Weights of a small GPT-style language model, trained from scratch on English Wikipedia: 12 layers, 4300 steps.
Each number is 50 + 15 x the weight over its row's rms, rounded and kept within 0 to 99. Layers, rows and columns count from 0. The size before them is the row's rms in percent of the matrix's.

# q: layer 2 attention query, 288x192, rms 0.0461, rows 0-17, columns 0-191
# k: layer 2 attention key, 288x192, rms 0.0452, rows 0-17, columns 0-191
q0 124:67 65 55 68 35 26 60 20 47 61 26 16 49 65 52 52 32 42 55 44 60 59 71 59 42 60 77 46 66 27 52 60 49 52 57 23 36 61 49 54 56 54 45 47 45 42 70 68 48 62 26 56 60 11 45 39 29 20 60 42 52 54 77 39 22 38 76 34 72 67 49 51 66 46 55 19 50 61 57 36 62 50 47 42 50 65 27 65 45 49 49 44 76 49 59 77 52 26 27 46 42 29 88 66 51 24 59 61 37 44 63 41 57 48 40 62 52 56 63 62 26 61 67 70 45 49 34 33 87 55 63 63 36 82 65 31 60 50 79 46 49 55 39 43 47 64 72 33 42 30 34 44 41 74 47 58 40 34 59 45 35 42 30 66 32 34 24 44 59 43 68 45 87 31 43 60 57 45 61 69 53 60 39 36 34 53 32 38 52 59 65 46
k0 130:52 35 52 41 69 57 47 45 04 49 50 39 70 68 57 43 84 66 55 50 62 54 79 65 38 70 61 38 15 64 35 63 40 62 69 67 46 65 42 32 74 35 49 40 65 54 44 55 60 61 45 55 58 54 41 45 35 50 45 43 57 69 52 53 23 36 49 39 49 44 60 78 48 32 82 53 32 22 32 44 43 32 34 43 48 38 34 62 48 27 39 52 71 53 30 40 41 71 43 49 49 41 54 32 33 47 51 73 18 75 65 18 61 43 47 48 58 71 46 57 49 61 22 46 27 41 37 42 70 21 70 55 19 41 65 57 45 62 63 73 58 40 43 62 53 60 43 66 75 56 48 30 44 31 61 49 35 39 76 60 21 44 31 73 34 23 71 57 64 27 30 52 49 28 62 30 82 63 34 56 60 52 62 38 64 39 46 59 51 39 53 60
q1 084:14 39 74 23 53 58 53 73 59 23 44 65 34 39 17 56 40 41 35 39 37 42 51 38 42 10 30 56 68 33 49 48 50 48 35 71 51 57 60 35 44 26 59 52 26 56 40 47 66 59 70 37 52 50 83 61 70 61 37 61 26 41 65 60 70 54 42 76 39 46 58 42 35 82 36 47 53 70 85 44 53 38 58 67 57 46 36 08 56 39 50 45 39 58 55 45 42 77 76 37 57 72 32 41 49 59 42 42 67 64 73 59 34 26 65 43 47 38 43 43 54 43 31 31 45 66 61 77 63 54 28 50 60 26 28 53 40 49 26 28 37 44 30 40 49 51 47 71 45 64 60 68 53 25 47 47 50 76 53 40 56 86 52 19 39 40 53 46 41 53 61 55 33 47 61 53 32 37 46 34 43 36 39 35 64 41 53 84 53 63 62 41
k1 080:73 39 60 60 50 48 55 27 29 51 44 30 53 54 65 58 51 61 71 67 36 53 62 51 20 66 52 68 37 43 50 46 46 62 54 47 19 36 63 46 64 26 43 53 48 44 66 57 62 75 17 40 41 68 24 54 61 31 62 34 61 45 63 42 16 40 47 60 51 56 45 58 74 65 72 30 40 62 23 64 54 52 44 50 29 90 23 64 48 62 61 51 58 65 49 59 50 75 24 47 53 23 64 46 74 30 57 57 70 35 66 53 69 49 47 47 64 50 50 58 47 44 69 48 28 45 43 38 75 50 35 44 13 75 58 41 54 52 53 84 39 58 36 26 60 79 55 39 66 56 40 45 40 51 64 27 34 35 58 67 48 74 44 46 45 40 65 42 49 67 67 50 63 42 40 35 89 31 68 49 44 74 40 47 53 48 53 24 64 42 93 29
q2 086:46 27 55 44 53 47 64 58 67 25 67 46 27 25 18 55 45 42 23 50 76 44 36 59 47 31 39 61 59 53 73 42 70 51 50 75 59 45 42 29 56 43 66 55 49 66 40 39 48 37 81 63 25 71 82 48 93 76 45 72 15 27 39 72 71 67 34 62 41 37 55 42 32 41 39 62 59 65 47 60 68 40 52 56 35 32 66 32 51 51 39 48 46 41 57 31 48 51 63 33 44 53 53 58 59 61 47 45 46 51 65 61 55 51 53 61 69 68 60 51 65 28 37 50 40 04 47 57 43 42 28 45 37 42 45 35 30 61 37 43 50 66 49 34 27 33 40 35 67 51 53 49 51 35 38 65 81 63 30 39 51 51 58 71 53 55 62 45 74 40 65 55 52 81 74 57 29 53 07 31 67 44 50 65 66 66 45 68 50 74 49 71
k2 085:77 67 64 51 64 32 60 32 59 42 53 42 14 66 44 56 30 42 55 56 65 21 46 46 80 50 45 47 67 28 57 41 46 44 35 61 43 32 54 39 51 72 83 45 44 62 68 47 30 58 50 68 54 47 35 47 81 43 71 20 39 22 40 78 72 72 55 62 64 57 40 49 43 51 48 50 73 62 63 45 67 53 66 39 51 52 54 38 23 22 33 69 42 55 56 45 49 47 44 49 38 47 79 78 74 37 62 33 77 42 35 44 60 40 70 34 81 34 44 54 44 72 65 42 79 60 26 50 68 64 62 36 81 41 41 53 35 54 60 49 31 66 60 41 91 71 79 51 64 31 62 66 53 56 48 61 80 61 55 51 84 55 49 58 61 61 33 50 36 60 62 44 69 54 53 58 63 50 62 58 59 37 35 58 30 56 41 66 42 46 49 27
q3 092:44 34 30 31 61 59 48 33 58 32 76 67 55 46 55 70 45 46 48 42 52 44 06 39 37 29 62 68 50 78 50 53 58 36 56 91 64 40 40 10 49 53 45 60 46 61 24 33 35 21 60 54 43 51 67 43 50 60 48 70 46 59 51 42 76 58 27 41 48 36 39 46 28 67 57 64 51 55 27 36 18 52 43 49 51 56 48 49 42 53 54 28 37 71 67 59 54 65 75 41 82 47 32 09 24 58 27 62 42 56 49 63 45 56 57 56 46 53 54 46 61 51 40 45 61 48 47 59 50 44 42 49 68 32 21 80 44 53 39 51 38 42 82 38 66 60 13 79 61 58 68 45 61 48 65 32 56 83 33 50 73 72 69 46 61 43 78 55 67 41 35 51 38 53 61 38 60 63 39 62 56 27 35 50 57 63 55 51 32 53 47 87
k3 089:39 70 37 63 43 34 44 46 66 61 58 36 37 40 19 56 43 59 29 45 51 34 15 40 68 32 31 41 76 28 72 46 54 59 47 53 26 30 42 59 11 83 63 61 26 54 52 49 55 51 52 56 38 55 63 34 66 52 37 53 20 29 25 40 44 35 16 37 44 49 53 46 52 74 39 56 81 67 51 57 66 66 63 44 35 51 62 60 29 59 47 56 66 43 55 86 44 37 61 48 57 69 42 60 68 61 70 44 66 44 23 74 69 57 80 55 55 43 38 55 52 49 53 35 34 54 30 40 46 65 18 41 63 43 49 42 44 24 32 42 20 46 59 39 64 50 52 45 39 68 42 75 73 51 53 51 57 55 32 48 71 63 71 46 38 37 59 68 35 67 72 61 70 50 54 69 72 59 58 46 63 22 39 53 28 67 40 50 10 51 49 36
q4 098:47 73 64 24 50 61 53 37 36 61 57 30 71 71 73 70 24 48 48 71 61 52 61 64 42 52 84 51 45 29 61 28 41 55 33 46 34 56 30 41 57 95 63 38 63 37 75 66 41 74 24 53 50 44 45 46 36 43 53 45 34 74 73 31 39 42 56 32 67 55 64 50 69 24 59 38 48 35 44 37 56 28 49 68 36 41 47 64 34 60 42 27 78 63 70 73 75 67 29 73 41 34 64 57 26 37 58 35 55 34 50 29 30 46 27 69 39 39 53 67 43 54 56 40 70 50 31 42 56 66 39 75 43 72 53 38 67 51 61 58 41 54 35 38 64 55 57 24 31 31 30 52 36 66 71 51 43 31 61 45 29 69 48 56 48 61 44 34 84 37 41 60 68 49 33 35 50 53 74 58 39 72 42 39 29 30 41 55 46 40 63 31
k4 091:50 27 45 35 60 58 52 71 37 60 40 53 76 64 48 38 76 62 63 43 45 45 78 31 39 73 70 52 57 46 21 74 60 79 65 33 31 63 42 51 86 26 38 59 62 73 56 67 46 37 36 54 42 74 16 54 55 28 65 57 60 67 94 50 53 47 62 50 39 52 56 52 60 27 38 53 34 23 34 26 36 33 36 65 48 66 10 43 61 69 48 26 30 51 39 64 47 73 71 59 60 59 47 50 41 60 48 67 35 48 62 22 57 37 29 74 71 52 67 39 60 77 41 66 57 42 43 25 60 23 66 55 56 55 51 66 43 59 38 45 54 68 14 50 39 58 49 52 57 49 47 46 46 38 47 52 50 55 50 48 62 53 49 55 47 51 48 50 71 26 29 72 23 27 62 34 43 51 52 65 63 53 67 10 41 26 60 56 56 45 47 54
q5 081:48 41 52 26 52 55 74 40 55 36 47 52 20 51 81 62 55 34 15 49 47 51 28 48 40 54 35 70 70 66 71 52 56 51 54 51 41 34 59 44 28 39 56 61 33 62 75 49 45 57 48 34 40 40 59 63 71 50 52 49 35 56 29 52 72 54 23 56 21 37 67 54 04 38 57 47 66 51 55 53 56 36 58 49 35 45 37 57 64 64 45 38 29 57 72 46 59 63 67 23 17 71 45 48 50 54 36 40 54 86 63 24 24 59 58 40 34 56 44 50 56 28 60 37 39 37 43 45 20 33 46 21 73 25 61 75 94 52 62 75 72 38 58 31 56 50 59 33 39 44 33 42 48 38 65 36 53 49 32 47 34 76 67 44 53 38 41 41 70 70 44 60 23 35 72 63 30 44 30 67 71 40 49 56 37 42 48 48 35 74 59 45
k5 093:67 75 48 57 68 20 40 38 61 29 36 29 34 75 32 43 17 74 45 51 55 70 28 47 51 40 64 55 29 36 56 37 49 40 22 67 71 32 46 68 40 60 48 38 40 36 67 69 63 39 57 52 35 50 40 27 59 36 38 43 59 48 73 85 68 58 37 44 50 35 64 46 58 46 32 42 58 54 75 59 89 87 64 61 46 72 39 31 44 52 66 33 50 63 60 75 42 50 40 66 25 46 67 60 57 54 61 45 52 73 76 67 33 54 60 48 43 34 23 55 30 72 41 40 68 43 46 36 52 64 53 56 75 50 35 84 68 53 68 57 35 53 56 86 44 72 29 52 62 45 53 57 64 62 37 58 61 66 31 45 44 79 37 54 44 40 64 36 21 45 58 57 51 36 52 31 29 52 24 38 57 39 62 25 47 71 41 60 46 49 53 36
q6 092:40 39 33 51 50 31 80 64 63 45 46 58 39 00 41 66 47 44 45 44 37 72 47 36 37 41 54 66 65 53 41 48 54 59 60 39 48 49 52 34 38 53 60 65 15 61 37 40 43 37 54 66 22 36 81 58 50 56 44 65 26 38 62 72 67 40 50 62 45 47 55 29 21 73 35 28 72 47 65 53 62 50 37 55 34 44 60 31 78 37 44 50 28 63 51 30 42 26 58 34 81 81 39 27 67 46 42 42 43 44 51 41 26 62 83 48 44 54 53 31 62 34 44 59 47 46 47 43 46 52 49 60 37 65 33 47 41 65 49 52 48 51 51 65 67 31 20 55 30 42 41 82 85 13 42 29 58 42 43 49 73 52 61 30 54 52 48 48 48 78 63 36 20 72 29 44 67 64 55 46 56 32 48 31 52 68 29 76 48 64 44 46
k6 098:56 66 62 50 39 23 69 46 49 62 41 43 15 67 66 63 31 42 58 54 34 27 18 50 68 33 25 40 52 40 43 33 50 39 79 39 43 14 56 77 47 38 64 83 43 55 62 34 41 40 50 43 58 32 69 45 56 31 51 27 41 41 58 51 92 41 51 57 36 70 50 24 67 65 28 43 62 69 58 56 75 69 51 76 67 41 59 65 48 57 70 57 58 67 55 53 50 51 40 36 55 69 46 67 70 51 74 26 68 28 46 61 61 55 63 53 44 55 29 48 37 61 52 64 45 67 65 77 63 66 41 71 64 47 43 81 74 43 45 44 43 54 61 40 41 41 79 62 36 52 76 68 40 63 50 57 55 70 39 29 70 56 56 22 40 55 41 61 26 48 74 55 59 49 50 59 42 43 40 49 35 32 54 64 09 35 63 30 27 50 57 40
q7 097:48 28 59 15 54 54 48 62 45 57 50 47 59 45 60 32 41 30 31 31 35 53 43 65 65 40 27 63 58 64 53 71 46 64 59 75 52 50 36 47 35 53 54 67 35 42 36 35 37 55 69 60 34 77 59 48 53 50 54 72 55 58 47 57 85 69 35 74 15 30 63 25 48 48 59 48 60 44 56 44 39 46 66 48 27 63 80 24 54 28 44 31 31 46 69 58 57 57 51 19 58 74 26 36 50 60 42 51 71 49 77 70 62 48 60 43 73 61 12 31 32 47 22 40 39 39 47 46 56 65 50 44 79 38 39 56 68 70 30 58 51 66 67 34 59 56 41 73 33 49 60 36 44 52 43 40 62 68 47 32 59 34 61 43 71 55 76 44 74 44 40 45 31 69 62 37 74 34 25 53 63 38 51 65 75 91 60 58 63 38 67 61
k7 093:73 52 39 48 70 36 57 42 57 54 64 26 24 38 47 63 24 37 66 76 21 42 67 44 61 43 67 29 53 50 55 56 56 29 31 58 67 34 35 78 36 57 30 74 48 41 42 60 21 51 40 51 56 51 39 62 13 30 43 62 71 29 31 71 75 59 33 51 66 49 60 51 69 53 44 26 46 50 72 36 62 62 62 45 27 39 58 15 54 56 54 65 42 61 41 56 60 54 39 61 25 56 62 82 30 69 43 85 45 29 46 54 50 58 37 31 44 61 31 54 44 57 76 48 59 63 48 42 52 92 53 53 85 49 44 31 55 40 11 39 53 36 53 31 74 76 61 58 50 58 51 68 57 55 48 53 39 62 54 33 45 51 67 69 67 48 44 42 55 75 54 77 44 57 52 40 45 53 18 47 60 13 47 65 49 51 56 42 43 55 67 39
q8 089:61 66 52 51 36 22 49 42 42 70 58 42 38 39 61 44 65 69 43 39 73 35 60 47 52 59 65 21 61 67 69 52 44 52 48 24 50 78 23 65 39 43 56 34 38 60 56 68 66 54 47 36 47 22 16 60 30 36 58 46 55 46 69 34 19 49 63 71 72 47 58 68 46 73 55 45 50 64 52 49 44 47 67 38 60 49 42 44 40 46 67 52 84 37 60 64 52 57 32 55 57 40 84 42 18 35 44 42 66 55 41 44 51 13 44 52 64 46 58 69 06 61 70 56 56 33 58 35 63 64 53 55 31 65 56 46 45 21 60 74 42 34 19 67 47 71 47 34 60 44 60 15 57 84 76 59 34 47 62 68 49 45 55 41 52 59 45 24 47 40 55 50 66 45 14 46 52 42 44 45 31 61 66 37 36 37 79 44 35 33 39 72
k8 091:62 49 73 49 60 61 62 54 41 65 46 46 68 49 44 65 52 39 39 55 54 68 69 60 48 64 82 48 40 58 35 59 62 42 63 54 48 36 13 53 85 20 44 65 62 69 29 57 47 53 37 55 45 45 54 38 37 54 53 73 89 80 56 44 45 40 63 27 43 53 60 52 64 40 46 52 45 35 53 23 30 50 41 51 41 72 53 58 75 61 24 47 58 33 45 46 37 73 45 82 48 64 53 23 26 10 33 67 63 68 56 35 39 51 61 50 46 53 57 59 48 35 45 58 13 52 62 45 55 34 59 53 46 50 76 39 38 69 60 51 49 51 59 46 53 75 75 35 76 64 56 52 45 55 64 34 58 24 75 64 29 40 02 43 75 48 52 54 60 47 40 43 11 37 64 40 70 35 54 47 51 64 60 59 86 42 52 42 55 51 73 74
q9 096:31 73 59 44 56 60 46 49 30 43 28 25 38 55 49 37 57 61 50 26 22 32 56 58 30 54 45 49 51 40 47 32 59 49 55 35 25 85 26 26 60 50 49 74 57 36 47 15 54 57 40 67 50 63 51 40 62 35 54 55 51 63 55 40 50 36 38 66 68 53 79 42 44 29 44 77 53 49 71 58 46 53 63 44 55 62 62 51 44 32 78 55 55 38 53 28 61 60 15 39 71 34 38 30 50 72 61 65 43 40 67 32 56 41 54 67 76 56 26 37 32 53 74 27 43 47 45 21 40 48 32 72 48 82 45 26 14 44 66 51 29 35 42 41 56 77 59 32 58 61 60 48 56 53 53 31 41 54 50 99 56 24 30 77 45 17 52 40 62 42 47 53 50 60 67 49 45 50 37 54 30 64 61 56 49 32 43 36 60 51 64 55
k9 083:66 54 28 53 31 56 54 63 63 74 65 54 49 34 52 43 33 99 68 39 65 59 55 48 58 53 57 53 72 69 21 50 44 53 49 30 31 72 37 62 34 42 64 60 67 69 52 38 34 52 58 26 47 71 64 69 05 50 49 63 57 59 48 43 43 70 42 54 41 62 58 56 54 50 60 57 49 33 55 44 29 51 69 45 46 35 37 56 51 66 60 69 26 56 50 61 57 51 40 77 56 53 62 34 36 24 00 74 25 45 24 39 53 81 56 46 55 31 62 50 63 66 54 48 46 60 43 47 29 32 43 62 58 40 62 15 30 54 47 42 46 79 65 43 21 35 53 60 41 41 45 59 66 49 69 33 46 48 28 65 52 35 37 68 44 65 43 46 49 70 35 67 37 46 50 58 35 64 60 64 25 42 67 69 40 39 36 28 75 72 27 77
q10 092:61 21 50 35 41 61 65 66 59 67 38 40 60 48 45 58 54 34 60 17 52 59 77 48 51 56 44 81 57 48 45 23 17 47 28 35 43 87 66 40 51 49 42 46 20 65 49 47 52 52 53 40 45 57 65 14 28 45 58 62 48 48 44 26 31 49 50 52 62 37 54 70 55 36 42 49 33 60 77 78 60 51 46 54 43 38 44 55 33 55 59 49 41 65 43 51 28 58 32 54 72 41 50 41 77 62 24 56 87 51 55 73 58 73 65 63 23 54 43 29 53 38 68 49 38 65 30 39 83 48 57 32 49 58 39 38 19 89 40 60 72 53 64 70 67 54 50 72 61 36 69 48 20 39 31 40 38 66 38 13 47 63 58 54 56 44 46 54 22 50 67 36 45 40 58 62 32 67 56 32 67 43 62 68 71 61 36 52 68 62 40 39
k10 097:44 49 54 55 45 44 45 44 62 47 63 37 64 52 61 71 41 27 71 54 39 34 44 46 46 38 44 82 49 64 52 44 72 47 64 36 61 30 41 50 41 81 48 63 31 65 36 54 39 23 74 46 60 45 75 59 34 57 76 69 62 43 46 52 53 45 51 86 36 84 45 31 57 70 22 86 76 45 37 41 66 78 58 62 44 32 55 32 70 56 35 70 32 41 54 36 49 43 43 54 49 32 48 35 67 54 61 43 65 41 30 41 55 68 52 40 35 45 53 50 75 51 90 40 61 58 30 45 64 63 20 42 54 55 17 43 52 45 59 36 18 80 50 27 65 47 60 71 29 32 47 64 23 64 36 40 49 37 39 54 52 53 45 16 29 44 49 66 38 72 61 42 45 62 18 78 64 66 41 28 67 59 53 45 43 45 55 59 54 22 52 39
q11 093:33 26 38 39 67 72 74 32 42 40 49 59 34 26 19 42 45 42 59 60 60 57 47 48 66 35 38 77 49 43 70 44 61 43 60 54 63 42 34 17 50 33 86 49 43 44 70 67 34 58 68 65 18 60 68 33 42 66 33 49 46 70 39 69 72 73 30 59 36 28 45 34 74 59 51 55 81 62 80 58 56 47 58 77 34 54 81 15 63 40 61 47 27 60 68 68 59 40 56 27 56 63 22 39 55 63 22 67 28 84 53 59 42 55 45 53 48 35 56 65 61 61 40 50 54 50 54 92 49 55 47 67 54 44 72 51 60 39 56 56 65 49 53 44 48 50 58 61 43 45 50 42 33 47 65 27 71 59 49 45 56 52 36 40 66 54 50 42 36 59 59 67 34 25 58 71 35 58 34 44 51 48 24 53 67 80 30 54 78 40 54 43
k11 085:71 63 35 36 73 46 46 47 72 63 63 53 50 33 72 65 14 90 54 93 40 53 32 64 38 56 67 49 41 67 50 55 47 49 75 49 52 53 57 46 35 50 39 64 58 30 45 64 20 41 61 47 50 42 29 86 60 72 41 51 00 57 62 37 77 66 35 44 53 53 60 51 48 59 39 65 49 40 48 59 61 45 69 46 56 61 38 41 41 53 53 34 44 60 50 63 47 42 54 41 35 51 60 59 48 54 63 34 49 32 21 59 41 78 80 78 20 63 36 47 50 42 53 45 38 59 45 38 57 59 35 81 32 59 68 56 47 68 33 43 51 43 62 46 52 45 21 41 42 39 66 46 66 77 64 60 65 65 11 46 60 59 79 30 61 46 45 34 42 64 35 44 68 37 43 88 55 50 43 58 73 25 39 52 42 75 46 56 52 48 37 38
q12 089:39 53 70 72 52 55 54 19 39 66 59 33 60 67 82 23 54 36 56 39 35 49 38 56 71 70 74 30 87 49 49 57 29 40 44 47 59 69 82 78 58 55 39 48 36 31 51 45 52 17 62 67 73 53 27 49 19 50 46 38 45 36 62 55 48 56 56 33 70 40 39 53 72 43 48 58 49 30 32 54 50 50 25 61 41 41 55 47 33 50 65 48 60 47 40 62 42 29 44 57 27 43 59 48 31 68 56 44 42 28 25 29 49 76 66 62 30 46 61 50 61 89 82 52 72 45 51 39 63 58 56 31 52 58 19 40 35 42 40 40 58 62 52 51 47 68 56 32 59 51 47 37 47 62 55 46 27 40 33 48 29 04 52 63 48 30 51 51 59 64 47 57 73 81 73 30 21 61 51 51 66 71 58 62 32 56 76 38 48 33 58 40
k12 099:77 51 56 58 54 62 53 42 54 71 45 62 60 59 43 46 56 36 42 41 62 48 53 52 29 45 64 58 47 68 56 55 40 31 70 37 47 57 28 39 66 35 23 44 46 50 59 62 54 52 47 43 54 69 46 30 63 16 67 47 52 82 64 28 20 34 63 41 49 50 56 59 34 48 62 62 32 56 22 29 61 42 44 67 20 61 54 34 62 39 37 38 80 38 16 48 45 72 52 41 31 66 28 47 37 31 44 34 16 48 72 03 66 57 51 45 47 69 65 38 42 45 39 57 65 31 51 26 52 37 76 62 21 50 50 47 46 55 88 52 67 57 55 51 46 80 43 67 70 40 28 27 55 44 41 53 43 23 66 56 55 56 41 58 82 42 55 60 65 47 52 52 51 70 63 68 51 47 58 49 15 33 56 15 66 29 34 49 68 39 52 76
q13 102:47 47 47 87 32 41 24 28 60 43 51 67 65 74 54 46 24 66 56 67 21 42 75 31 45 62 39 38 56 40 56 55 60 56 68 54 34 64 39 80 52 61 72 40 35 67 73 79 74 45 16 43 41 44 36 40 40 43 55 43 50 70 58 34 40 53 83 31 59 54 49 75 94 42 61 57 42 65 57 49 40 28 54 40 77 48 40 75 80 40 60 57 61 60 56 63 52 45 59 46 49 35 57 41 42 37 26 69 26 28 44 27 45 75 46 62 59 35 77 59 62 47 45 49 70 64 44 40 76 47 46 67 50 46 44 51 31 38 56 78 39 65 52 64 55 59 62 38 43 07 29 38 43 73 51 57 45 25 54 49 61 60 61 49 29 24 45 43 76 51 58 37 54 42 60 49 59 30 54 50 45 52 53 24 55 26 48 54 76 53 70 59
k13 079:27 69 28 43 61 70 51 42 35 71 49 57 27 31 62 55 30 58 60 64 77 53 71 40 43 74 85 55 68 44 44 61 41 52 51 31 59 95 51 34 64 65 55 54 83 59 72 63 57 43 33 57 44 66 57 46 45 44 62 91 48 62 61 38 15 43 66 45 64 58 79 42 51 25 64 48 50 54 56 20 64 62 74 35 31 59 52 45 87 51 14 64 45 64 60 54 61 70 60 42 37 47 56 42 62 68 53 59 55 32 40 57 68 27 59 52 46 50 52 61 32 53 63 60 45 54 58 45 45 54 68 49 63 55 63 45 47 53 19 62 50 36 53 64 68 39 50 28 53 39 40 34 54 68 64 37 33 46 58 44 55 62 28 42 71 64 30 23 63 27 67 39 49 44 41 18 69 42 56 51 53 72 59 24 49 37 83 55 34 49 41 23
q14 082:44 30 71 60 60 26 53 55 76 46 48 56 37 39 35 62 35 57 38 38 33 61 69 60 77 79 56 32 46 84 46 65 53 80 55 55 36 60 53 53 55 61 68 40 62 66 73 33 81 36 59 49 61 74 43 64 18 63 52 50 50 40 42 26 62 52 28 65 67 44 53 45 52 51 49 61 59 17 64 63 66 69 36 42 56 50 22 62 69 24 41 60 49 49 47 42 42 75 69 52 43 47 39 49 51 81 35 58 46 47 52 64 49 43 19 54 67 21 16 68 42 30 45 53 60 41 74 44 53 37 60 23 44 35 62 53 62 56 57 57 48 74 41 14 55 57 71 44 51 58 42 51 48 50 46 69 72 54 44 57 55 19 49 56 48 58 49 29 47 71 43 35 32 70 68 58 58 91 36 39 49 51 56 71 79 48 68 77 48 71 69 71
k14 107:53 60 32 44 43 71 42 57 34 75 42 51 64 54 71 48 76 69 33 37 80 20 66 45 36 73 84 49 38 61 35 54 55 53 52 25 73 80 58 41 51 43 54 40 62 61 54 53 68 51 59 58 59 48 43 57 26 35 65 35 44 63 40 41 35 55 68 47 62 30 59 62 55 49 70 28 45 38 23 37 35 38 44 28 68 58 36 54 54 48 58 71 49 66 61 54 45 39 66 40 60 44 69 63 37 52 49 61 50 61 38 23 57 42 13 35 16 69 74 51 60 45 46 48 27 25 42 41 71 27 70 74 63 56 73 42 41 64 49 72 55 57 26 47 14 64 58 60 63 67 59 55 36 62 67 48 47 33 54 75 29 51 43 51 47 33 56 40 68 28 33 42 66 57 74 52 58 40 43 56 25 76 52 46 52 00 61 40 59 22 56 58
q15 097:75 44 71 47 33 45 41 49 52 47 49 41 80 58 56 50 49 68 39 86 32 55 75 44 53 59 66 50 58 47 56 46 36 51 29 34 45 38 17 35 65 64 53 41 43 68 77 58 52 49 34 39 49 12 33 71 41 43 57 25 33 52 53 26 47 54 75 39 64 44 39 52 47 34 34 29 67 45 64 32 42 47 32 42 42 55 41 64 49 29 32 53 67 52 25 53 46 67 33 69 49 40 52 47 44 44 52 74 55 61 51 36 74 34 22 68 43 48 73 54 36 55 53 76 45 56 39 50 38 59 69 71 42 69 58 20 46 48 20 60 61 38 30 51 60 60 56 47 60 19 29 19 23 69 41 47 40 42 67 49 43 66 47 63 52 76 42 31 53 44 51 86 46 12 34 47 48 63 77 55 16 59 45 45 33 24 56 38 34 63 46 17
k15 079:41 62 68 62 50 56 18 44 33 78 62 36 69 64 37 71 66 25 38 91 54 28 68 44 54 74 52 44 56 60 47 74 85 59 73 36 36 71 79 34 64 41 45 52 49 48 50 32 55 50 63 66 38 61 60 42 43 35 58 33 64 54 66 54 05 66 39 40 56 67 33 68 47 41 80 54 37 31 44 48 59 57 40 84 60 55 61 48 31 58 63 75 35 46 68 42 43 39 28 45 53 47 38 56 55 64 43 32 52 50 52 33 24 42 49 40 57 63 49 34 34 39 62 46 56 55 58 66 59 42 29 76 31 57 48 68 71 67 45 69 34 59 52 42 46 51 52 51 37 50 63 29 40 46 65 49 43 36 59 54 37 41 51 59 78 43 62 52 57 41 44 57 51 35 51 32 59 70 82 88 65 61 45 16 28 62 86 20 34 49 61 32
q16 084:54 52 49 57 52 59 49 54 54 46 24 50 49 19 70 42 40 44 60 32 39 64 35 47 75 35 43 51 66 61 46 66 64 52 44 57 43 38 46 43 42 44 67 60 71 15 47 37 23 76 57 59 32 44 57 53 52 62 31 59 53 52 44 54 47 59 32 61 48 66 69 45 65 55 60 57 22 51 35 99 49 62 56 68 48 54 65 65 41 49 49 36 32 57 41 58 43 50 65 65 19 49 54 55 64 69 59 61 28 33 39 47 62 38 48 48 51 82 23 51 39 38 57 51 72 32 50 69 49 75 39 61 61 28 68 52 71 58 44 42 37 25 53 81 16 29 42 55 43 65 45 64 73 51 35 58 50 51 58 24 56 80 71 36 47 53 62 50 32 68 28 47 61 49 87 19 36 48 31 31 72 45 42 68 26 75 70 59 36 42 49 36
k16 093:52 05 33 54 59 41 30 33 72 37 57 50 58 69 41 59 42 73 48 40 58 62 44 59 31 42 41 43 39 65 28 71 29 75 67 51 54 61 34 43 62 55 68 82 47 48 52 76 46 74 56 51 24 57 35 48 40 45 46 77 83 76 51 71 61 78 65 45 68 48 79 52 37 54 44 48 36 52 67 64 62 47 46 38 45 50 35 44 51 38 73 46 43 44 39 70 76 59 43 29 49 56 38 42 28 58 34 72 55 40 59 45 51 39 18 54 55 69 58 74 69 41 33 70 50 38 58 40 85 53 52 59 45 66 71 60 37 38 50 43 34 48 61 54 29 30 46 31 63 67 59 43 58 61 85 53 45 43 27 42 31 46 73 41 72 28 40 77 41 71 28 52 29 45 46 61 54 25 47 72 46 41 85 34 51 41 53 66 54 46 83 52
q17 106:48 58 57 58 41 45 42 34 53 52 56 46 42 55 58 43 53 53 56 54 55 45 73 44 35 61 47 36 55 62 19 37 34 58 31 20 51 42 55 42 57 71 58 35 77 63 44 74 44 39 47 47 47 47 29 40 64 15 59 16 56 62 79 47 55 39 70 36 58 53 43 84 48 34 61 48 46 31 21 53 46 44 66 46 95 66 60 51 53 51 62 50 61 49 29 70 47 32 25 59 64 20 49 69 38 42 65 58 67 65 38 58 67 47 40 73 76 63 67 71 11 63 30 50 82 69 39 37 53 36 63 71 58 60 76 43 62 28 50 61 23 27 29 53 57 66 41 54 69 32 56 43 30 58 48 60 29 27 57 68 47 58 57 43 35 37 43 38 63 34 42 39 50 29 41 45 59 28 47 55 38 68 31 07 50 28 71 47 51 50 53 31
k17 099:58 35 52 41 57 67 40 58 74 65 35 70 75 58 42 60 68 56 14 71 35 74 68 44 35 63 67 44 14 62 24 53 34 65 52 40 62 73 13 82 83 42 33 52 54 64 48 56 53 60 45 82 80 43 26 27 47 49 54 55 60 79 79 41 30 42 77 39 45 44 73 23 50 49 69 31 44 64 56 45 46 56 28 42 48 78 48 51 37 54 55 30 80 42 58 48 52 43 41 53 58 46 60 33 41 54 37 55 56 62 45 50 70 44 36 35 43 45 71 69 50 57 37 47 53 47 43 24 61 57 73 55 26 66 88 56 35 30 52 54 35 46 61 43 52 45 62 35 48 51 58 40 56 43 31 68 32 36 54 58 38 47 32 59 65 22 32 26 62 44 40 55 61 35 59 42 49 68 86 44 57 53 69 40 34 40 28 30 40 52 53 64